config.toml
n_head = 2
lr_head = 0.0108
z_loss = 1e-05
Each number is 128 + 24 x the weight over its row's rms, rounded and kept within 0 to 255. Layers, rows and columns count from 0. Numbers have three digits each. The size before them is the row's rms in percent of the matrix's.

# down: layer 6 MLP down (transposed), 768x96, rms 0.0962, rows 10-41, columns 0-95
# up: layer 6 MLP up, 768x96, rms 0.0962, rows 11-42, columns 0-95
down10 078:116191148148143147118112160118109116114142081117119171138138101164120160147139107110130109171102150109142146135116133111142128119153088100131112129083117121135098137140085130182126075173148137132120118082160140108099068112137094147129099125128105121113149154097117129084124116146123114133
up11 099:077122091143142103107174135111125136173167108111144146151141125154094096163140116095137156106135132158093079118153110128110100158097117149107116110163125137086140166158100149138153147117119137124134115170135116137104145135158114171110113073160082103144125113119147144107130132133137166119
down11 106:103119083117104099155133136170112154119116127150124144144085152145100152162131154131160122108132120101161138148143076158115156111165139138146111173104098119135123132126079108165137137148115158143145122125078162136144116107106100107134132139091154108118147129096185117127163143080105098145
up12 090:108139104122152136107107154133151130134141154116158109099095158150073109143113141085089144118112138135149060104134133102126114128120168133117156142098113109128114127135143154127107135126129121115144095133088160168108111094125108131174170161155171139158153124150127125097077077122103104135
down12 094:087094129159112130134160103099109092117143110160153125178129115143154148114141136086132124122091123148098120140110087103130138112093122107160131143146149155141130089101105150105092122083116149102110158097136102121097115117126153112122150114097118155090203125149127164098106131104119155105
up13 113:155117147110144152091130155137132134099150175180137128131093103156140146080134125115119147085122104148124146142113143104137113120150119121106088159117158098163102146163170097106128087167151104130153153131127119094103148177091103100121153162149121116123087117164099106130108142104128136121
down13 120:100131146098144145071116132133134117109130146096151164088110168130108133107182120176143120089119140093125148124091106134127121123113114121151140121152162094135107154120099078166122117122136108145115136133119157169117111160114126102130159121155188132144157115099134078122106177105150131138
up14 105:114171111126079092178175121093132166098153128089141123166114132125113123084116094125117116122109158121120101109168117148108132078164106114118117146128117101166112148151107141139121137157129143139133123116130180125120133185117133198107127122139121132123102149141123094097111137119095114149
down14 117:149098123106143096156190122195157142134127121139101141116113097180112139142167108147173166114113168112119135140147114128168179151117122124145105118110123141131135116104113129146145172125106121171126071110135162093110140127133127136107107124116103106122162146161127090145139135149106122097
up15 122:155119125087113106119128135167131153151129135137090121169148146110100159146092110148148136132125157145129142103142134112135186179149141137156131172170083143115147117120108130154129147120107150176175150160101152187128137119127165108110157150124131095118121110128143122086120135127147101081
down15 114:096137116110097113104148152118168122127122167131092134142173129057111158125102110145145095115101135148115132133118114144110114190095154117134121135125142146091165123135126142161117121127135169117175156125126170140112123069183157083138153127162108133120103114109127127145120110107126099131
up16 076:114133144099100141120156092161175147112141110142139126154127130146125113146132139097117140119102168127095113108166103123128136141106139124095092181161155088096164126148130137116180126126086126122102175109146137144144130134129184134151119113100142136081156121134152168095160110129138088090
down16 072:113137143118141110091097117115097135136106113107091129111089094097110088114114118123149064141117118109169112133113064131094126127066138157103102117132127106120088100121114118154127109108113110131096103124115115111133109075122115121141135144132090096152093136120091097089102091121130157121
up17 099:123119122113134113130132143148148097141094146119105148118130112132098149134151123113105139151076115110119137106139127161139127125153132105103148107148159112201113103131113140127129107155162094137106143142147166160155093145161121128086117127107146144123168166184080128144129165156087077089
down17 092:162112100117115135156192098128130111125181123143136156126111153151132143103178118145150127088129155111082171136150137117119144143175132148146131141130130158169161106133132143169104115115136123113135141139101155152115117156108122131191149119124157133117152141125175118165087120111164154155
up18 100:101130117107163117168142144111132128082127108083128182125091063150073114110145122154083135132150129120063110127120143130114154146140137160121119162104132082157104109122109144123090116126119130137131140112171140184116153112139136138153138130172128128135104123137105135143146130123099108091
down18 121:123108159145140112165088130118140144175155124115118091086109120104130111115093120091156146142162190121180108158106109110123151110148102120105117100145134086148130139129104127078130141148115110106149130160116085121171137144114098132130156101101123145127144108124151131161116093177138125087
up19 107:125091102149102133178117106117128124089141163140095155134121113157148128162087124125130123125129139179117124132124161105121150085107085143103114132185091074108136122117109131110099154086137111168119146134127130125140113178154144113139109134176098123082134142171111128111133163119133156141
down19 093:094099104154134114113107141105130117107080113136164139157148117119148130151124109128075111151119152088136078065150142120125155133128119100106111150073106068108154130159083127129142089130136124131106136100123132093111124140122104160138142141148078117125146118146106121118104139094161119168
up20 102:114112117176153103137142132141133155141144148143090135148137120119155125131070103161129155084127119102116100113148147132146136108089139151144145109134104090101112134187119151140201136128159141127097131087116109107149150183134127108129147125129124142110150143137097136129101096163186107146
down20 119:082155126135182130103118149066121121123129078106139147133173140094121142145117132154153160081123144155153142169134144149118137158107134109119125138063117136160123169124097150174122125141109138118125119095165138090127146142112141137110155142121125121163129180136134143160128088151120116144
up21 065:137091116134075096106113139124158128164142115140150119124131141096117133126135136157131089113126109130097138121161095156118106135063111105068123117158132143120107141139160158114126160133128118094176163153068105097127138161115109128119147122124074104116106104156117130111155102143157146095
down21 063:156130151158119171187137098139144119120165122146149158121158167166122150167145160141137156140156156164130159144134159165165123131161130165136124161179139122131134133113126159108122141134137143102119146118118130149128143127127167132144139137152159137127176142114173134185137166128147091166
up22 120:152121143122127106174152115119122157125153081150107151175134161107139151143150103121116150109116084151141104127154102116159162103148104132168116114168136142147184126135129116100132158158105152165137172164174114136136156143109147140120122132159127154112104129145148142094130110071107154100
down22 131:113144158129134142105133089100131086158179141106162121104175147148154123132171115124115141159131123098115143128138080120112153176125144144119112091086169134151130090111141125126140103138122110074157080103115113099119188114119108161127119128150151146120148115130143085147123169140126118131
up23 091:146134079163154173155144135092145107097133136200137096152133152140122118101092125129100098136106133088122129119155145135151119123105182126147098110103135150165087134125146130122110087119130162168137125130109128115140157146135118167094149116129151139131113162127143137145153109146171150182
down23 098:140120146101157135173135112185103105167118095126107126110110129123121151139105129103121131119119154130177117138136147151144144162132157103125098099105124134172189110139126128162156105170142102135166140107140139117105154121126189127179099107143127105100097147118127152161152145116087125099
up24 122:160123140117172152103132166134123138158169127099128155087140129112130130151105136140117133129102137128173129112132159141110161112177105100126132168084123067121108109168107152113090088123140093124151124126134133107133105185138151130113102155152136075109141129159148160107161129107124104110
down24 124:126095107114126152140162181103128110147130129149179158094133117111101136139129098104144150102111115130136096104142134128090172116126127089125128123081102156132116081133155171135116121142128096093141076116114069096120095154132115144158109105112145111110144162155120161150144157120108157142
up25 080:137146112159171129142130112176164109132159140143176136138137124135126128088126157119122159119094152128096135123138137092156122132142131106155132171158087091119095149151101142130131072095106182105070118156098168135137124122149099124118137130097118135137159129153105131121109130154163169100
down25 065:124098110162156129147099106159115085173116126125142123145138165102167143091125137108127111142086132174116130139091148117093170142092131163151155155174100092154111131102103126114113134131080157142113120110161123144161159127128128161145136156080132113151109121136126108158112092107120151153
up26 102:144147155088143119151117119113136088109117090145165127102111094118097155151121123105127160141086122119108141122167141132106138136119135080088155143185130085131137104134141118118140136118165099111106153116172114145142134127126168159126147156090113166097114108194158156134153126145155156136
down26 082:146118128117133160125179150131106138132168133118095152169142112140117112142156135192129095143162159093194169123167105148105157166150122153122113150144111134147095143126102123140084109128095137175147120146117121127118151122093123156158155154130121077128160141132125107135147165109124136129
up27 106:150095099076146139129143177176169108144171171152157166119142134140142137126106128113113161147101121136122127134122104136125161123148166099165094125112125092167113112143183122112136120139168162105110110120127111121112109096093130094106147129125117113140150129100133098109101147078149160116
down27 108:119122149127088114083146117087103128139139110106118140126185159169082126163129080157096119104141109117111159117112130127105076100116124131102117150147074111105149125131122141120148123167117151121141122097124139117135094154145098133117166125147178120123164115115152087172119113152164147118
up28 086:119150152149129099122126120165125185132187128132136145136123121135130098110117139121198144121128106135118151109123101125101131127123112111130153145118115113143175158128132143107154109138133088119119171096136081109111122126204115115137073129098117121114134143120111144169155082144136128069
down28 074:168100089096138113134103134138102152119127112137090144133129105073124121116097098130139090124159169165196148094116165128151133120172166121103122135093118083132156146121133111124135081114135134140175119114132125124134123104172102077123134151123148131105074110116135134122129132143127103110
up29 093:158101066092163101040135126143119128091108122162146101134105121139111122131117126122127159120144138105127145117133147149117089138103133159122156112151133138140111134126186135091143141137129098088128088117093108089169105127098113127101177160107116127119139128134121158118116133129146147167
down29 088:147152151150141158165147138128141149159116140147132159171153165146121135149142168110168149135139166087156184132129109147162163146188136111138121136144148141140145123087114148170134102167116138106161138149130120124181154153131167135105142140154101141138116153101122142153172133106132148117
up30 100:137142110121112110092146125096109144118121116146154099138167144154155087142100068166140127118109132149154146104162101122116128141167120161156123127119140143133098115108172126178132141090145159158097096132138102105088100092080131117132168117143160107132165158157121116133149158148128114161
down30 091:157144160129121131112156135165144134090115138113130124115137115148125196103102164153109103106143104131083118104128117121134167093108104138140116115120153147083145119115158095073152135166096097135147126140115093135097142154144159108158106096120087162141118138123122137134158103088091094150
up31 104:121112161100149117108159122129093155116129122118121123139116119071100114143102126156128118174149102137090134130140123093103101102123134132129082103117118137106182171125125120151170114124105111105116149175138119153131160084172101125111085065143135148102162133162126127162125131142129119090
down31 105:123108129104120166147140122119109156129159089101132150136122167096200110140167085147123102131131167146156162132087114126140133139150150096109154186133128055088097112123102117106122132116128136120142101106135099157130151146117129140138126152104129102111099151103091149105117146147105111142
up32 100:124127148091116138127092114177124151097160157148092150123157129175121153107159128163134146154125139162107117120147165086176124144126143161111142131158165098102154115144109118120118167128088139125114149108116153145090112168150126102133115116120069129121136141156115086133132140101155172102
down32 093:118114145131097169122132151134085091118124141133106094159185132106112138117125181066104098134119177143133112131162144136100082135078163115165138154088137114147163122092164120112129125131141120113141113134131105095142123123127099159059148120128152142116112142130106151138137120139113139115
up33 097:134118153119185131144102099156150156114132091108132122124102162112125081107116165161090179131153122146109098147138159163169151118170109126116125113137107139081092154175123118105137136129110083133122139109139122127149135146142146177147097134137120133185115113151082107145129117111110120146
down33 077:096111119178142127112146144115128129091142135138156148147132121142152132114144137082099117125128095082099136123107167152132086121146103124173148112125160144109119143164116153123125090110105144160133120149095152103083125136080094141111087129065142126094149088144143119101114111171127097141
up34 109:109165135130114087148173121112089146121147117125115127153102121162101129121101117137147117119103146121078134108132095134176112128124123110111144112150132064125115155187135109158138083098140175157139128108107144126071129153128123117103125122162099137117109117131097118127091114116166146185
down34 124:107141189131097130128139128138160124136126130124132127114111116117111110115110116172174152126124148124133081149142112093131157142140161142085138153161083148161113122120183141173139164156111104141122185150141098092116105123099148091127154119118130144183116115131126140113133126153092111177
up35 086:101140149157138072126102141113154141143182094126139159109124132129127097159138120126170161105165101147156138078112165169163118134138115126099160119143121094150141119129090129147104111119144081137115098154151121163130092141091139180141119128118157138135123154147143126116147111163100164151
down35 075:107134132127182104110172116168095131132145093097143089178137102112124111116126138123126077127115133103120126131141128127150144107121114116105142120141131128113109080158116106127100079104117194106138172145163191091135099114146169132122137111132125150110156096145143118120158140088125122117
up36 083:117124163122150204118114121162088149142131152121099117103117160133106154169150187161137141149134111130110127132144184146131081118107129125130118140186142134124098089146113119130110120177138138112135099118097125106139095114154107168145102088133143122149139131093099134153144111137129163127
down36 073:159143160155159088139129153063107152152147128122112116124172113104125143153134118144095132167107122111127100109148102110117148162106132133132126089115156105158133113129112102116152164105083109128189105105145151144096153077130126104095117148116131161138143173114102126095140106103159118119
up37 111:111120207133097109150139160176128140114115159078126109155095107150148151140124107154130087104122153129137147092120133188162124144086146111133170141153158121141145130162134126134102107137094148096115087107108152146137150148167114119111132130111148139099145153130132099106147161154125119112
down37 125:146128138142172178113072101146112115094110115137125156107116089121116158121111119170169151127111118124142149143115127146174149123122107144134154145124101119124079102102157147106091137110120089132137084130135132138176126156153124107164146111120138127156119161119149087104122179118159090093
up38 093:117164104140126104179116166149147123122130160126122126117147142107123082119137128116160158084142146132140142148106077162116161120101110140139140093132127135128126127094180152154160115145156113142144155137139125129114075075107139140162143125126127149136097177122105100115140131109118056165
down38 076:104104081145102091122169125099073153119105140117130101114137120101127115158126132118067101128121120111125181168147132130138111130161118166156117114094135100135176134078149149122135135155135119153125097132125151137133168169154127137076113136113146125143147107154117142168156101150152098138
up39 106:136118119156160124132122171109175144174142146107129106168128132097103129106150127139113121125122166160154133124137123149093185076133163134095109113127170076149135093125149129121119133124100109085127133125171109116101166104119084133094136142153111100139119153126117086171122162121128104114
down39 132:104144120099136102136133138115087068141127103113150149132089130103097140141148077142102146139115155140157134109145140097100151181133118108127074153122142127159109128117116118133161133133103129104110106149187131125063132092112097156127111102143120146166108146162138114138119152138115165090
up40 093:115117144141132151154112104116144138134129123169114107087113114164132110167111084100104129140159098146110172141122166143187097132148160148118104134138114101142126132104169111148117137129153156148107129161095092130142153137122099067121117128113137144153123108200117162133166160109139147136
down40 081:126150130085099096114122126134118086120123125179111112152086124124099158152128081142108133138147126113140139086080123124145134131131124095136118126128081145148123158162102111168133122127157110194086129137129107118089097071127102113129146125153144119177138158109100119118108148116102156159
up41 096:144151129125099134107155186129116170176121128079135121079115157118133125137152163161097125163157134117133108094150160146135174111101102117143075143152132145139113146152109144152160119124139079119129132151123138146139143120162160097105126147086114094167156129107092113120120104132163114135
down41 091:161078115123088078149136085090150098156151130115139148112139116107163139123110104136115075121140127126164126146142081141103127116101126112103127120122098133143131133078150148122129120145110149128161146085079152147087116155132141107131122141125141088123098136135180137129122154099085115080
up42 130:121148176136160103122076175128140152140087146118134125109105081139131130108129085125140167148138161123123121130116133100125164166101133143126149112161146085147132159131130146097097154103150155166107133129200111124118131132152119134087103151121112146104142104138179106151119139122119156163